python train.py --n_layer=26 --d_model=128 --n_head=2 --n_kv_head=1 --head_dim=64 --d_mlp=320 --vocab_size=4096 --activation="swiglu" --norm="rmsnorm" --norm_place="pre" --norm_eps=1e-05 --positions="rope" --rope_base=10000.0 --rope_fraction=1.0 --qk_norm=true --attn_scale=0.125 --bias="none" --tie_embeddings=false --parallel_block=true --init="normal" --init_std_qkv=0.0436 --init_std_o=0.0 --init_std_up=0.0436 --init_std_down=0.0 --optimizer="soap_variant" --lr=0.00513 --beta1=0.95 --beta2=0.95 --weight_decay=0.078 --lr_head=0.00535 --warmup_steps=42 --schedule="wsd" --decay_fraction=1.0 --decay_shape="linear" --final_lr_fraction=0.0 --batch_tokens=[32768, 65536, 98304] --seq_len=1024 --doc_mask=true --train_tokens=144800000 --steps=2438 --dataset="wikipedia_en"
Each number is 128 + 24 x the weight over its row's rms, rounded and kept within 0 to 255. Layers, rows and columns count from 0. Numbers have three digits each. The size before them is the row's rms in percent of the matrix's.

# down: layer 6 MLP down (transposed), 320x128, rms 0.128, rows 76-142, columns 64-127
# gate: layer 6 MLP gate, 320x128, rms 0.145, rows 77-143, columns 64-127
# up: layer 6 MLP up, 320x128, rms 0.137, rows 77-142, columns 64-127
down76 087:104131129138134124167124123126125138130149176147155118093122107109137146154120118181113159146141135132121107151128105102102096147177163157148137090137146130184127156107111101150131149138123133
gate77 103:119120111105138137136115134133166100105140111154148123153138104126149090104120108132142151109181129140130134131155179126129119126093124100150136058084175177109136136114128162126134102095114140
up77 104:124116121122136108153123115109150127102120142172096129137079159126124134148124103150130141152118123152157134133103106126129147102120161140125136115114144113106107100101153116148115144168108171
down77 099:088108136139121115084116133143105156177076156143108130112159143117103150133135094119162151129106136153111102159151080106147119107168141117111100113170097109125117121136127115136125057159113147
gate78 095:139142068124090174163142158126095113101139128130169159164140133143126136136117146158143143144111081153140096126103172127109137121158087126121126126083118131111137161139136129158143108142119128
up78 100:145108160131123121128129160126141137090129111129097133140143163147115112070151154126138141134136093123114117162133078137124155120088105115096093112072155119152125142147112144123147129090092094
down78 101:156136131158149095129137073108126189161126133136131121128112134128130076114080105141108089120116120133104134189144088109137140146092109149106121138131170127121142091135134130095118166120124094
gate79 100:130163140119115152116103082135173111155125105130081099107134132150093144106142134183110115133100135141075094085102106080145126063128125138157151155112148082160155143138116113115096087143090123
up79 102:151129141138158107124193091110112156120100180151093153086133159128103119122146166139125110127150074139136112092142115121169142140135131116139173095139131146088134123131111164109139140141116138
down79 102:099165135111122140093132108133147137140150105104118125119129151096133121096089105133134124150101096137079161151105105134149154099127135095106138157152130057127075159177119115125097087139128127
gate80 100:150133142159176131122116118136131127154129120147112107116122143140157160165130128093101109111153115084155076124136080119135096153085093156108140106143147137151140150183077123116142130089137151
up80 099:115131108087068140131118165154122127129155120119157132146110138109104122136100114146103147116121142196116153120103162120132161133150136114160084118128134117133125093052145136144166121140131144
down80 101:109138113120072113119181112141182139104180094109114145140137159124109110151169134159109151131127119124150142123067148151134147104113133113098133143116139120139056122110140107125133163118103113
gate81 089:104107154088105099106112119133187133106126112098140096139163150105137177148132153096112124135161115148152113130150159122119165187149111156165108098149140129140116109123148187104100124102097144
up81 082:106111144096091107132095140103100131123123123140138096157124140125156158140150146102103112119119077116132140156120144141101115170132124123144182072210155122130131104131118108109136082123114147
down81 091:129124154141142130088108114120159116108115138112123087131169104127167151115144140088110126178127151120128135132145124136108163164120127156138081122153150132134134121131170173123101158124121147
gate82 115:126067148120137121086126130110147126138120142114087170134191142160159127125139118142121171130118126159131084107125149106089113133107092126170163145106129179098129106088135113144109124116129105
up82 115:099139147114081142171129118186154125115108140143146067145106128133162110137137134159122110162136100100102122152084151168134147140138181134112091050119132148166106150115110109116160118139151140
down82 113:139134132174156102114103161094146130133154102128091183125137156091123144114126113117092137111133161168200134133134121111101112134133112087127136134140150102138123130129163087116124081095132109
gate83 093:150141122130129128152135126142129124136146138132132119156173126092095131107114143123105101134161144121144121128125159154099135123112157108109137113121146088135125108113097167084171115130084153
up83 092:141099079123168109090176114096150128114138116135072148130132126096145125123113131131120123114185144143094173128120113115137113161091136101164140156104135149138141083097122144113125165124110109
down83 094:153115158169147177137143123095126167150150163130158100099117106136135138136111167134122107096113166102122154126156157133131074098110130155104098124152144110103090117152126117166142068125134111
gate84 100:095157150109071126131131115127153115106141152065103151145126134130127133134107134122140157150113176149153105120147124126118074165107141129115113142123163151149139139137099103126136134118193139
up84 099:113121074141119183120122108125105116119155136131135128153128091129107150132113129156081129116115111138091173096120127157140097162113125129082135169117155149101144159103115178158083090143125139
down84 099:161160123138141094137131125169141140120102126125095147146145151119111138136140114158117153141130149108119134130156132170117125148158123089112126140128152154118094132095144116147120161110174135
gate85 086:144152129119167187128132126141147122110141157117089151138114133126137136165110165166130129114162088100140080106152144100164081089108137153108113138109125097084117097137119075120073129145150133
up85 088:137132130123112138109132094151185127124112130092119118140132110176160105127102121088113119089159164130078112150113123127133158075193063098132135161142099092118120108108172137088092137125165109
down85 086:137143138123146126166099130102102093134095129135142171094161147153115113179161140172130160104105153083164125123144106116107079089136110143108128102100178107107110152095185119143106125116134145
gate86 097:127123123145151155154187095125139094124128144098148129152115155083149105117123166117135134075112113125102154132131164133122150149122135136139154130155114103138132083132133150120142160130102125
up86 109:181155168129089104095132144143122117117161142134146115153090120145137109141133133121105111114155168115095164134124131127122125161146129147101080142077120115169117125136133113140117109123127128
down86 105:117135146170164121165152126112102176134165142160120136154162136108134138167120122128115150107117149131125132161128117130131177149130165118108169157139131154123083140141123121138107183129143095
gate87 098:142109148167108085100167146155140090146137127121130124084110165143113153142113127162149141137131125129109169140139103126113126099111134124153115127109120126080105098115131095139102152127136097
up87 096:143163105186158125124090140148176132185145139118139109090107123156143091115143135126090094123107072108119108138117121095153170153159102142112128135133111131165152156146163112113102121125115102
down87 094:109095121119165102122159110121131110103088129061119158149106122141102124123062154139123171110110113067160092123125116149134124127090136124124129163161152130153129102141141140115092171138125060
gate88 102:160107121121124097129158159162174152119103133145137130141096167093121143159111128104086154089131163133154114144117128162115131169137163137157118222110149128123134107129133132113161143147133110
up88 103:124113127149102126113108129116107157144080137123086139110099166161088127119096120089119136128136133118143136119121100166068078162173106107142141131131140127150103097110127105145123123131118125
down88 104:111119137117101167159109122124144137154149118152151136091115104156137166132130101161148116143135122132134159093138136119106171147083102128145101136122173128102144154124108153164174136103155140
gate89 111:172123144076112131099119142135135171148176136142103124150133148100160116100119165148116131104153122089156121140137145150106116153110158118119127160112163105089122122126119126125117101129112119
up89 120:170144124166141077158125116121105132125146143139146157103118118107095159101149120124128144107098079098113117118087111126117114117119139144142153177138127137137175098149135148149205146145149124
down89 113:131129148127069118081128139139141126153123158166112125125088121145135124095120132137168107112129089131118131121124144132082165131133142107104131151161124074125171121124104128103163111138114109
gate90 102:156129084142159104135126144089112129148109102183096099126151091131079109163123173162130135135109157126095140182110175150167122118160110128092081129150099135141125124144103161120109121171101131
up90 095:132187159138109146129131136116138186141162131140109122136154116109097157129181154143102108085108165153106117099117103111141127132130102120136152129107137095129077071143114094129140123116125125
down90 097:133152128115138126125135141121098124117111110137117132102116098156157116137135113080107096145097127135128128148121106072116185115132110129142153131106130123128127152152150144126138193093164182
gate91 104:113111181106091080152102107147136151127134123166155113139147130077098141154141106108103119138148153132144138148170140143110120134143161121158163132144129116137116115133123128118139099130108097
up91 105:142115137143095096135107127118165120125126166147149135116122122111092125101188142141095114146124144123133174116127100166079122116097121117152161127120115135122150117125139119151154114136137122
down91 100:135085129137136112137145124134101110108158122160130111132156106147106130138090118105169145174145193122115118133154116127109092109143146126126113158138098135099154137132099110131128125127153147
gate92 091:106142129100146106112138121127153134145124135084154106113082164141139151154130136105114149160123101119111111144114153151126112157127123113115144107146183145155156078130131122134115104144201102
up92 095:119121091183108152116094144139136082124147108171161142141170139159135131096114144164145070137134148058111116101134097127111146148124113118137146136095134161161134127101121112120138121117141109
down92 091:122150170124128127112113133092135113152124128110135167086157157083105095135107122146162090093134134140127121117177132122130127159131108152127155114124152127130107177150126125094131080128104126
gate93 094:113084115158124141153160113102112120096132140119151129136110093097121116077091114107127124124114141142123097106088149109134112104165153118093146128129151104119125144130122116141189093190113116
up93 097:135142145103134110120115148103148123128107145101150139136172109134141156118143095159117171161096102115099097177105121113114179112117116112130153131141092127136170162095132144119116139167121087
down93 094:121139140141075132136112132154154085091100129136076143137135082142135105143158113111114106106127164112102114133171124180118115116111130135135122111135143148102150104077155129132139124138135210
gate94 097:129165150137140141130102151157156128171117099110126117120111128154116110090127125164126119117145105083119151154151127084159104148107139104166116103122141107157154088125143171109159093109108111
up94 097:132145087105141114103154094127153128107128102129165102089117102112118151134154132112152125128122105146102159205123131153173105132128097097138161081134151173114124118109090145074170136109129130
down94 100:121118154118113165148139146168111090111147139144117125120124144137114087126082121189126132139146124135124122113130112096097147101136135124155095093118124153151130100178157165121119150140133144
gate95 113:121120108141141127132143093116145148171170141146109153114121156161151117132106148148138131144087159164107122108104111098099110122126131142114100068165139058113115132146151120118090128182129124
up95 114:136152169132146126159107126141165118093126107146129107086122118070110086119130118148097112125134119100106126110147141126137151171153105142136133138090128147158135172095104110114140119136112121
down95 102:096166109127140158125128135127103158116147086127080127136146099142100119132146122121146166128127129147137134134100133097123171134116147106110148099138135113101092107108113153143121088158120105
gate96 106:106111132130116139116142125134106148123131154123112123131134160083128127160145112101123155104109143122130170174147140127123126144106102139144131135054089119104145136143117098149165122133121109
up96 104:098171108138130116103134176135116139104147142126139111140109110115115125141145140122150147150120140123165127183153118141137164182110130109061134097116106126117153124187151107133153125134131099
down96 097:122114147141119154135132127126111119104135139126178137128112088106133122126125170116114092124150115109098110131125097148140158148117118135121103146146126113133126126147138077134137154118103072
gate97 086:122155148108119150147150093134143124113176145134101120125122139126153162124134154160126126104089113111091153134114107134138165115148085128172102157101115125104116120109140161103136126148144114
up97 084:160097136126143145133128105174134078119110120141131121139127122139157128116169099107126111145125141130136149136140147148158135109133162119104137142098143150112114088145153129082120136130102153
down97 088:129159145172136130113115125186122144076133113144130154152102131126141136103120139156139094153163109082133150124121120154131146119153143118142163108135117131110165115133098117113147120151102131
gate98 096:138139142151131160176134106134127111123133135124136179129123128158153159144122130094165121155111129090102148112126136171076139124175113134138148191145130152081173146128140091142143120122144116
up98 100:113133090111142082121085142146105139137098169182119111152175144121113136122156130142086111096123163137108190139124116074165123145114081110171150145138128167148118133075142112106108107113100118
down98 101:128137120100151101141128110199069154140097181150113133165124102115114182115129097118118142115120139108121116111139155068130099140127131120157115167107114129120113096087083109080141135165158146
gate99 097:109195107112140125137128118143146129111109126118145138119155170127102156128135137148121153064182140115075154111107144067125132188122105101188105160098139110132118143101111100141125127108122127
up99 098:118091115134112120144145155113120153102173098150147156115114172181123110138148155160119139164093120172126167119136096149152126119145135114151099102143095114128102133151141136092124167080126108
down99 100:120164131103115146126135142144109171091132120170112148158113172134107138123154106131067110140114138112133154059140083121129097116130101102136105121121117116141131171149076113136110103124129097
gate100 103:098167128150109127135127121147149152117114142127101106115130118110158139162167151133128169150116155111161086148103174179155111098120115187060115171119115175107172141142139102134125106109133169
up100 102:084089126121160087110129171142103101109140164136078127151118123148140117120160108099123144119143119082131115133122160143121154136092140125100101134126087113118171103136125086119138133147097129
down100 103:115121092149101093141174124130162139134126114115162136142104138110117112084117128145160107147130135052119144143082162121153134131112107120124125140104142133137157157134151098104157182160157129
gate101 104:093165158115101121126119101152123129113135178146129138099145171122143138127113154128128114158115156148143102131093106122178127104094131123107130089121164155163134120158110117136165117094104150
up101 096:096116122116180145129121149130104150163125105152112154065136130137120106124121121121116123137177113099186164114191135122178170137141112129173113076113109094173124106118170118140132136106133101
down101 102:154110137118113146112105148129181136092123111103135119139136077124093143123154096109114130123110133147106109131126167155106149124174143163129127133089121175066130129105118140078133142147129124
gate102 093:132118140130112115167093116131089120143158124145151132142130133113124121137138132154142129113196126105131143180164188126133142157148092143071093114129128139081091145114155147081163115138095098
up102 097:127099131086123109173074142114099122121191117152120135159151128126146099124141148099144141086125162129129113104120155111129149106108136112095099105103117085160064158122119158065127123142196131
down102 097:121169144134127138104181124137158137082109150085158148132101117133132138108150150121106146109100143142123106127129088148129116144104120135133198134127143096125138066088151137172091169092140142
gate103 103:155147152103147142132118136186118108142081120150134126102128153158158078134093107132151137108105134114103117121137113117136150124099130085085114110104125136116120127127171167125157094165129113
up103 094:086121169121102131153151118117081126129141171134129137120099142131138156120126133090100105117140097154128177097161180128131152123099103121151142127151124132132105089128156129119136108163099152
down103 102:109112145084121174175125124138111086068138149108140136106138153090108132085128148116133139118125088145116113137125125127094120123141152131146144121072127169123110107082142146096138107100093135
gate104 104:146181116158054125114144135136178129165076159147135111151130122133103121121090106134173157104136126147156176159126130119088133170141115071110123107164128085119127125148127133134148098121167126
up104 104:088169120118123111097118096131150089153103112127183104162098149184122128134087102157143154153168185165092129146128120155129080166075117149156087145113141129107129128127144164158098088104136126
down104 105:142119167123133129148091169152152091096121110133168146080141084128117185132143112122154139115147138170129110165125117178137108111113173127141157125116141168147141186135182150159132122105091111
gate105 093:123201120167166146135127138122110113132105123114157169103118168160141128113134116143123108133139091108113136145142148124110147129152097119158139158072132130116147134100134132133177130212151129
up105 089:160124139112125112159146162138143138122126147139136136114138147141128119161092146171095134148134124093125155115115167147072122148083157087142130189120126124119162079124122146144108120138127073
down105 093:122144163124120119138160115113127135141136136142160174146157153182114099148060136144152083139133107099133089162118131132118098100119125079100143142129139107129151092099140126181132136132118107
gate106 120:097145105083116169113120124080136115140098123120126133099094138171112146136082093202150129128146132161147172119103142089113137116148120141150115111119151154124139120135130160087134112175149076
up106 121:156134096095128126135109122133165092118101101123122124130135119104159151128162138142134174116086166162116121098131125105178117113143130148136133170146140120163138145165129107181127175142103092
down106 110:090125149127121110131114123162154159154120159143135142104176123058109146119103101118145093142125115167119109143128135119163141167209114132125111156109135120113123115120126160162108107115101111
gate107 101:109160139090142151131125149128160128122100141132127145120148135149110151119095131107089108108127093153134136152144106138147096102131143105142061150120126136129126138080173157098105094117093135
up107 100:136134183133119184105134154129127124097149176141145107070123150130117145153149105133104138141129155090162125105157118175130118120155124152159125160135104196112146148137098086138112127141114130
down107 102:119118102126162112121132105138101122145105077104116151115146098134167120141122119108143110114113078114119141126070151075137156136116109066102107135090104115122118110135104168130131137122127119
gate108 102:125168114127124160139144139125111094136108112121127116079104148180125134109125102161134149105171155156164126141166136138153124114106158154165090105146122123070161125134143128123139122187125074
up108 105:090096126159129123107167101127124151109114129103121098175102075101098128079096099133092075119107105117069165124119141155090116107153139146128122161092131143113126107089100146102125102108127139
down108 101:130138129120102130137087121061103107136141129130103145112165136092170142161121143120134150142145148137145139153155148149113083132149121093125139134137148147148138154162137109181137110088118121
gate109 095:135104125136099135102169149178114146125151102130161094092107162087113123130151131135110113088098119142124144150143124172108114146121130154095143144107101096130137160121115124134137105116099126
up109 097:114166139131112072122145085119123132164120121124093109111143097134113061064134107144074152107136137130133137134141124106133151132148146128109142118110194106104091126140091110120135122178129110
down109 106:162120107157150157130100117076104155152120141133075174155200084163176153105115160150108137137126124098132122085125144128204125154122152123107119123131140131145117119176121159122114167137139142
gate110 102:154135093101116054130129133085147130119119143117086178133126112115155131149132123125108148138153126108119138166145127152087112137112145124131082142082146130151153100105114123112101108129128142
up110 098:129119169121126125128122088171111078148122101160131118103127122130142148106081116138107160137132132124143118135119141125148119102137138103172126102111084146105137175122165193156137130101135130
down110 098:141137145188150132108105126097143131130156122125119097129118136111091141135147158113150141159090138127133161119142132088110098155123113129128185135159118149156136100148140086135138131102086098
gate111 092:137116167155143124121162097130136107152151133112143129138143145141146147106152126144146150152142158076123166166129131131144080157118182157104115159113180110117132149153063138092137158173122152
up111 091:097123081111119083170082131096126147100128150137145109156132160111139118071113159088115110133148154161134125125116185072123160103176140145145118116087150127122104109091174113110128126126118156
down111 093:158115092129116115113155144121137157124134135151106165141114116088107144126078145101135129141118101156137090085138119130100138132121130075153137122106100180133139112108155096112130069147111126
gate112 101:129150088151147155097134143108136137116104128116099104176105111177100115143115150174122140147084141122123118198150120124142083120114080124132125156112148139134135139109151134118118077146109098
up112 100:140183075154130154102099141130173116117122115125092155121126132120132133105118161082136098111127131081163127136118113135115179110122077145086112149160125111140128122118096129117131136096115129
down112 105:153172102126177108108118159131105113106105133140134082086115124153152129131138160134113145096062113113145164119164147120102125148160117135130106133124087140132101132133139144146134182115154150
gate113 096:114134124113112135142124109158189160101143153162095111128115125084115204123142161137135142157082159106173128139092117139117153098133175110093152108096120139099130106139148111134128130121157131
up113 101:129110155122185141131150130127092107135141112149099107111120101098145123184180158116101136146141134144180108119149114153164079148113128153115097160119108082124115147177099126096120104083119149
down113 097:117136175157152131137166133136149120115137093108098141116157144124142157155139155112163202128103125125153109104112120154151113125143177150109113148134108128106135152171148171142135109084109132
gate114 099:144097160146149094144139131148144142110141113148157125097151109099134112179108162153167109113130150116104089114132158130119117145125123107143160138137095130168132147144106157141110109062087094
up114 102:113087147143139138149110125112147101153101139139132117136085103120139149111142060108109150125117090139160118152115142136119157137149170070151109111107095152138126123152107116128120127129134139
down114 107:125128168131133140155128137124075146130119142135138152125129102080142109116086111130175129132148124125096119076108181129090155143080115143135143119111158108139138137114127117157111136046145109
gate115 092:153106082149133120111128141104141139134152099135116145105136133163141120124123139094105169148092143083138137135144140137120119131194122123128131172185143113148154122170080127105096159127100150
up115 090:108106085132151118135148112128145160133143089120071135120103102151111143153129159080131176127111134080116115139134145114139134095153153117101096167154141102122162167100116146129058139129102132
down115 087:129116116111133106102126122091132145132146095119170104131126125135169110122120171076142154146122089104102085110089150179102140108116101132105087150155138131104152148107097131128110196147154113
gate116 102:136135101139166133119177136121157109138136121126140111093106129118133100119145132139120131137131140080126112107120146115122142114154115170176139144151157109135115181134113096075110106145081115
up116 101:158101127109111114155145097163125085114143122125086132150123112155152128149123122099167128119124117183125145164146198092146184068140108128103125129130071118112155157115186089155069120130132100
down116 106:112088150128135147132111113102122109157138087164159117139116126142115114122113146134136160116155139125105111111107167090113147085094128123119114157090123121164106097132163172124115076138072115
gate117 102:122115143109127192127127147121132126160145132132097112126147150157109114114159139168142133114129143134102149113104118111148121143098138126109137098089109110075112119158172127108124104132108089
up117 097:113107154129122167138109152114121134133113142136119107101149088148132092116128139137131127128139110132151144118125162094112143160088102102133163164078136143147083127109165160134129106153085118
down117 095:146145113113142160148116177146126175098089117108117149111155112090134104120120150120132137129124147144142186152124153113139103103118126090131107186130094172183147105118146131106096103164133139
gate118 102:124149117079100161135139150116161088160125134117120149147108178140128140125129110062136142133137121139077120116116119138120110109185115100153159131134132154115092134107118129171122144134129132
up118 101:114142126122103138104125152118108179164140121107128103154146125147139125158155123148111147135136121115157111128084137109071139163156098094142114155131150132185108147119119149124123134108171114
down118 100:150143098101137156118138161141141117113125123155110137121153141120137107131174168099115098132174168131142129128106137138114131118145130110149129131143146138081119127123116125093125093113152138
gate119 091:155125140113168155108110145156147129073086142124165134095135128159109105149173138123139113141128146114123156093164125136096112137096106151111139164137098108118110137103112089123102123148102099
up119 091:120145161163111090127151123124138102118125145133152118135170130140095132090111156142149107082145152109150115149168155155138128139102108118144130136078095140111132153092070110113133127125192146
down119 089:081126158136126136121162133130124132164139132140136098168148160095126107147096150166142128128109148136121121168144168166134130123151143107132131095137129134132128155147119075139160094118115136
gate120 111:068128127091154151142153121117139107085143144152078129139146102131128134077164147098122142121127143109138082090171146133110137162132154101165094147136089118158118106130142135115131126179108146
up120 110:141140123185140084125135119136125146136113123137148130137142142170105118093116098152113132128180061106081116111132137119170168163082125122146161123142146122129119127093159122118137145154132157
down120 109:114138146129112151095170097158166108140148142112070093102129133124095130170134136118115146111111132099144122146152135163094099129120106155136126129165111159150142129098117084142156115097084137
gate121 101:126113114106175190146140129146096183101097190120109123144139141135134121113136193087122147155149137112108114099123121152151132117112152097109108184107147131097136122135160110110120112118123152
up121 103:065110098087161139154124133147099121123117111148158123108114147138132107102119117118150136158098125174122113135134178126141167126122083133122104135119116153197130113150179118127092141146138137
down121 101:137119125133127147125139122124157116134129144119083158154143099133123147127146161148132156081164115141131098135166098138142144121138144088163124148099138131115111147069096160115153093143121120
gate122 100:137133125134184154120129102113203131143125157148165107123098131126096169135170103159111125165145153138115123112161095139109093114143127139119163160132161138123118149133121084130143112102140117
up122 098:169091103162150182114140134122148112123134169130150109122130121127093163129150120120122138113114106131144107100121099169121145133137184139108127159152152129112138095161123077101175135129160121
down122 100:110125112140127140133074127163101144123145097150196115129114138147154157111130112144130094121135121147124122114152125152147116116171168128144162152112178123143161085132151125122117169112142113
gate123 100:150112144115104119121135096129111130134164167107073138080139099123128108158134147150096155134169145135093149086108077130117110075099125142138164099090121114093141122145139138133121139181116104
up123 094:111172126120133150133134133159137130107135113144110145112147111180143140069123157173116162153129115148138154097112199119191138160138124135113123137167165138161149114121141112107136151131146168
down123 097:127140117110117159140156137141165130140130109156138117118154159064107086125158130107161088146111148115150110135151151160131135126107119102092101130134100159104131125104115142144113074117163115
gate124 091:110136122170131090115096120143179134127155075157114093120162158119146156147170137114147154148168171152125068143168098150155102157149144127092136082120137117120093134125081132114107141109094153
up124 095:126122108118138087123106131105143128158105127088102143166163116129121115194163100126155137073114133121122122142144099147124126175095094114111120085081132128166113130084103095118126140096167120
down124 094:144201123126125150130124103146149076113131083168154096156161131161145177137123120109136101138159138114084097146114101126120112143138158137143135150096154102103119094134116150150086141131110146
gate125 094:122114146111123113102126126168131148110105137160099122130088105150118107155119096127144114130139142131133099136154128136107095120082167114098101118127153085151143093125141123125175106126116098
up125 091:089149137131130122104112108165103121109170121118102131159175116176149146095145126127130097108114143081138127115143113107131116110164171175122134166144109109135128097162117108113127129121157148
down125 094:140124167143107120137093120151157123120097145170097145139132155163092097136123111111136112107148144144118113150120157124123109130128085149137132096112162106143147108151119133112135137111156136
gate126 095:171134141155162175142138123105162141108131137151113116133171133118131112135114131129140113135150165156126176097158183106136098129123153134156127158094138208105095130126056101130133113134138112
up126 089:148140116185108126139113148096135139132096152114095129137099125106133122136114112139157132147143142110145122135131100099137134125137143110117121115149151081121136135121090135144124117156113146
down126 092:095088133102150119115140125080104132141136138144146127104120157126100152160148090097104134151062161106101100144103123161143109142130108122147138071151128074160088142167149131115122176129117139
gate127 105:163087112138119123141180133120134149107147155131115069152128162136101106102150168130149126104117131140121122140129170144123139105140141116130115123161162139117112149110144152114131119139100135
up127 104:067116097115076143141178118109102135122096097182129106162127142130115138117127136139145168134103166167137088119126110143132125124135129123114126083119119145096120119121145123125151142135142094
down127 104:110136148085146126132121128146127106121144135120121141121140120207109122142126114126111099145127159125100132129136118131126168083113138133180143182125120141127177123138158180127115121153106133
gate128 098:098100156139154133165140083134141111103163153169119085113162148123122109121172120140151128124165134164110113116128131082169125183134138158099130133119134154131087113175153141122125097124135130
up128 092:133134083094134114133142151125165145126102116159157155164119130161165158142128102132089125131131123128169110101131128132148087136128146143110135114090171114130100131129139157132159157101146144
down128 094:114121086102144134136110093094113115120097110133079162137131149155121145157114134154137149116101137143173156111112103111104163160117130137123148129127083133099119144073114112161135137132136174
gate129 103:145132158110144124159095103124144135113152144086128094115145156127114127093154144117111133138118135148154073104169130148110127131132149158142085134111176184122119133107172088124111141124158117
up129 103:069097092134151116117139134136097153130124125126121134121151136099077108167142125172123126137147106120124153115115128104111109121109120081153094181105114141114163115075091147144144137090132122
down129 099:162161127165130135142139139094155099162128132149099132108119124109149155142119140096118111131128147088145166146157117133119130117097113150117140101086144116136082158146141131112148112135159107
gate130 119:126127137118109139134108134137166134134110107088119138184154131079168139155133145125075134086117134107155123143143099161119103148081137170131147113082170146131099120077100119180170120115117134
up130 111:163162152118186179120135114137153147130122131110148144151113093087101120155135077151103155100121135146141113110127133119169101171147120181093120119134157130146115178088098156190093136096108105
down130 108:114135114144131169125103150113131144119146137101093148179130139141170137127095192172105151123129122163122137156136127170130124127086146110085149098100198140159153116104101132139137165164139114
gate131 113:105128127134171129112112142138132125104171152132096133150128102136083144139098142128124166114144100163126116130149133129161195147155118103091157124136142123107104156135111130130166097108126120
up131 108:128111096130156124098119115119139131110162108128133139103106162175086125129182102111115106181156092107147091149123110139127140135131119114093110109126134107114169170158116115112105124156165154
down131 106:103156083179140115145160126125149125119132148148095096121114116094116116142091158095132176081124172101139113147116108094141137123151133147130152157146135118104099065110109099121121080109123144
gate132 101:122170127125145148099140107110129093185127137089100125093107125133128111134103141084162133120161147126152116128142093115108109101111101152108094117118149156129144129130150121161125095135144138
up132 103:175095123135109071128097123118139174149144109117134144153124121076125131147154153126132103115141175131148098128096101157141135124097140151087136133100155115149095131085074108127098134126080134
down132 106:117132150154141158166090181159149100121141189173072158117170120156092133135154126109142133128156096156131115178131149117147138114092150154140161121124110118082124124132119131139126146162122157
gate133 106:126123122107098203133098135143141114104176110143133164126159156159114179111107142154170097097162106125145147108117124136129103141123103130190158146153137092148052127095136170118160105115141097
up133 089:126174092115137107136118107160099115089160117151131141139138145116148122125152145187111135087146160143087133131092139130157164120142124106147097126131190105120119096134138181154149117128138118
down133 098:117113136124124128148131110107115121191108137112159099087127120142128112091118156114147133136131141138110111145145119137149141102110144161073134140149145142081157132141104121124123173115102145
gate134 104:174136146147171128101154132096163104113159132126098134145136116103111132108138161142111117122135131124122161127162151115142170127101113148151144093133130146114111164102102110098116120147140115
up134 107:115129130095126144152142136127146132109125115156146131128098133162089128155112152107194138114126110150156139167107141114122109145088123086113120085177130115133109131123117157116097138143105091
down134 108:129137156139138118076120134110104139139114152129141163135090137108160158144111135086143114130181091131126151106109142115108182144116145155110128115142142107142102133118101133130152151115115166
gate135 090:137150151079105174155146112131104103129143167126156151097163128132184125125141098128109153091124133165119141110116154113079112136161134103147133141133158116129141139083130129103177145135168122
up135 092:136125163082135130134151114138157071096069155114116086099153113164141104112119118137113115121145098176182121152148155124162091152134084128131118137108110117156134105104155086112177136133110109
down135 092:150130128161149150134104135125134139120131152130130113113099094191121164119131166091169105096112085100137099158179132126147139149125115138156101109117146115152133193101121123147170144101090109
gate136 113:111158137129137104150126112153119137079136117145053134097076130090103131128136112129171092128154153133140128116138141116194165116121158137108167156090164162114138131129141147113144085081139092
up136 103:151097137094133140090132139145117107168119112129118116162114138140141136109159117122130183126178150103121157152163134121097146103084174112129123110143157060108124120088130143137087141117122119
down136 105:112150140098131134114136130095109123150120124155130151133164117131105104118145128136113136134089113120134112142074101129137140131143137103109129125169122127111112150133131104132099121136097129
gate137 090:173095078110114195141138134087155116145134126153115142137117151097139117123154137161160121060162153113131142141107108162140097121127151135098129126144149099124141127158147177162135139105125086
up137 091:102167125095152082126138098147140123138138134125115158078130111162116113150115120103138140148131113138159092142114152125154115160120113136146122174128111111147122091155127088144105124160145158
down137 095:131138129134149126119177129185124121092127113120100179176120106094142144125120157127179169099148128129139132130151136090136123141122118101112106077089138103094094137152135143163142093125160103
gate138 100:121132088111108135108127095157161146122106139163146104174150153115139114178137143104129101147195147110133178117147086159105094136105127140110125102124134126121141135122109132096136129125119110
up138 106:138157145152127103146194097147137112133119149184110124111121100140106118093167133153145077154091137142127140130084098104122110154136128083118153133143111141139115146143139140110196152101141101
down138 106:110171186116114089155121107109099142105103141155136066111112131161114109072135124107112104141098132142111124136141169135141131136143142127113152162082139158122122125148108140139125184149141162
gate139 114:155107078150108166105131087143156146128137105129140167113105155137156144121133128112126160097181132142146122104111145123129127106127141125168144126130151128114138122121143137128172128119090122
up139 115:129120140094152123156157135099129106131134085117116117121119086119164086124129130138155132147130135123153094196089141088136131080096151168097129114133141113137141129170112145155111107171135167
down139 114:115108150139150109116152126134102124126117155150109172114144142136095132169074140158164098134089169143118107144112099124119105106122154127097153095113066146137119159116092118090105082124113101
gate140 080:125109120133122130086161139107135131129148130118114148150145096101117185095161140136122130146104113143193116136101126121105119108168156142088145160102116148161182151178103143131107136142123113
up140 082:132099145130115140066144132116128118145169121159137119156128107136143167151143145133145142123148084107192083116110100153069112116134163142114157120132128152178151133146108155123149143164078100
down140 086:114104115132144139083146139133096100110149103108150117168155134137145137144156104145109132138134123170178142132157101125125119119121156099113144111155108152154160139136152158129094157126120117
gate141 103:076193105163116119135115079175174109152084120108157134122113139113145133120163121157150165119122106080135121133130169114116119119146133101107126128150123117143163096081117111168131141096124106
up141 108:123152101128094122113167143141160155178106132172142117122129143123111124112093137131103123142151126127131121094111074141092140159120121113135114117132174105107123134151150131128108105108167139
down141 103:148096099123150133155122150128146124136154116105165120120128140109125144116132150110137127149126120119118127128132129137156107152123108108128130125136128172144130138113102144152137099112133170
gate142 120:117137154112144144121105117158145144162146127133107119112184152134141100072126139145104113095092075124113103115171129140175131121114123147132112151104128113129147114152095187116137126128148133
up142 116:136099124152153118113175113156152129104122141114135154137110112147131123115120130128125115148147119123120118115129134132118163145095161125159113141147119130084102133083154106097118124130106118
down142 101:118139131121147118163103148114167115151095124073122094122142115151118128116123138115123154123114137121142116088130089126127121127144152121145158177164094163124131127134130101159116075119121107
gate143 098:081157127102168144140171107151124117127197117094102108153138133103149121125109117153135167142134162168156131134113140110138090121168115140077143119118139114137164107114132154088173122124116162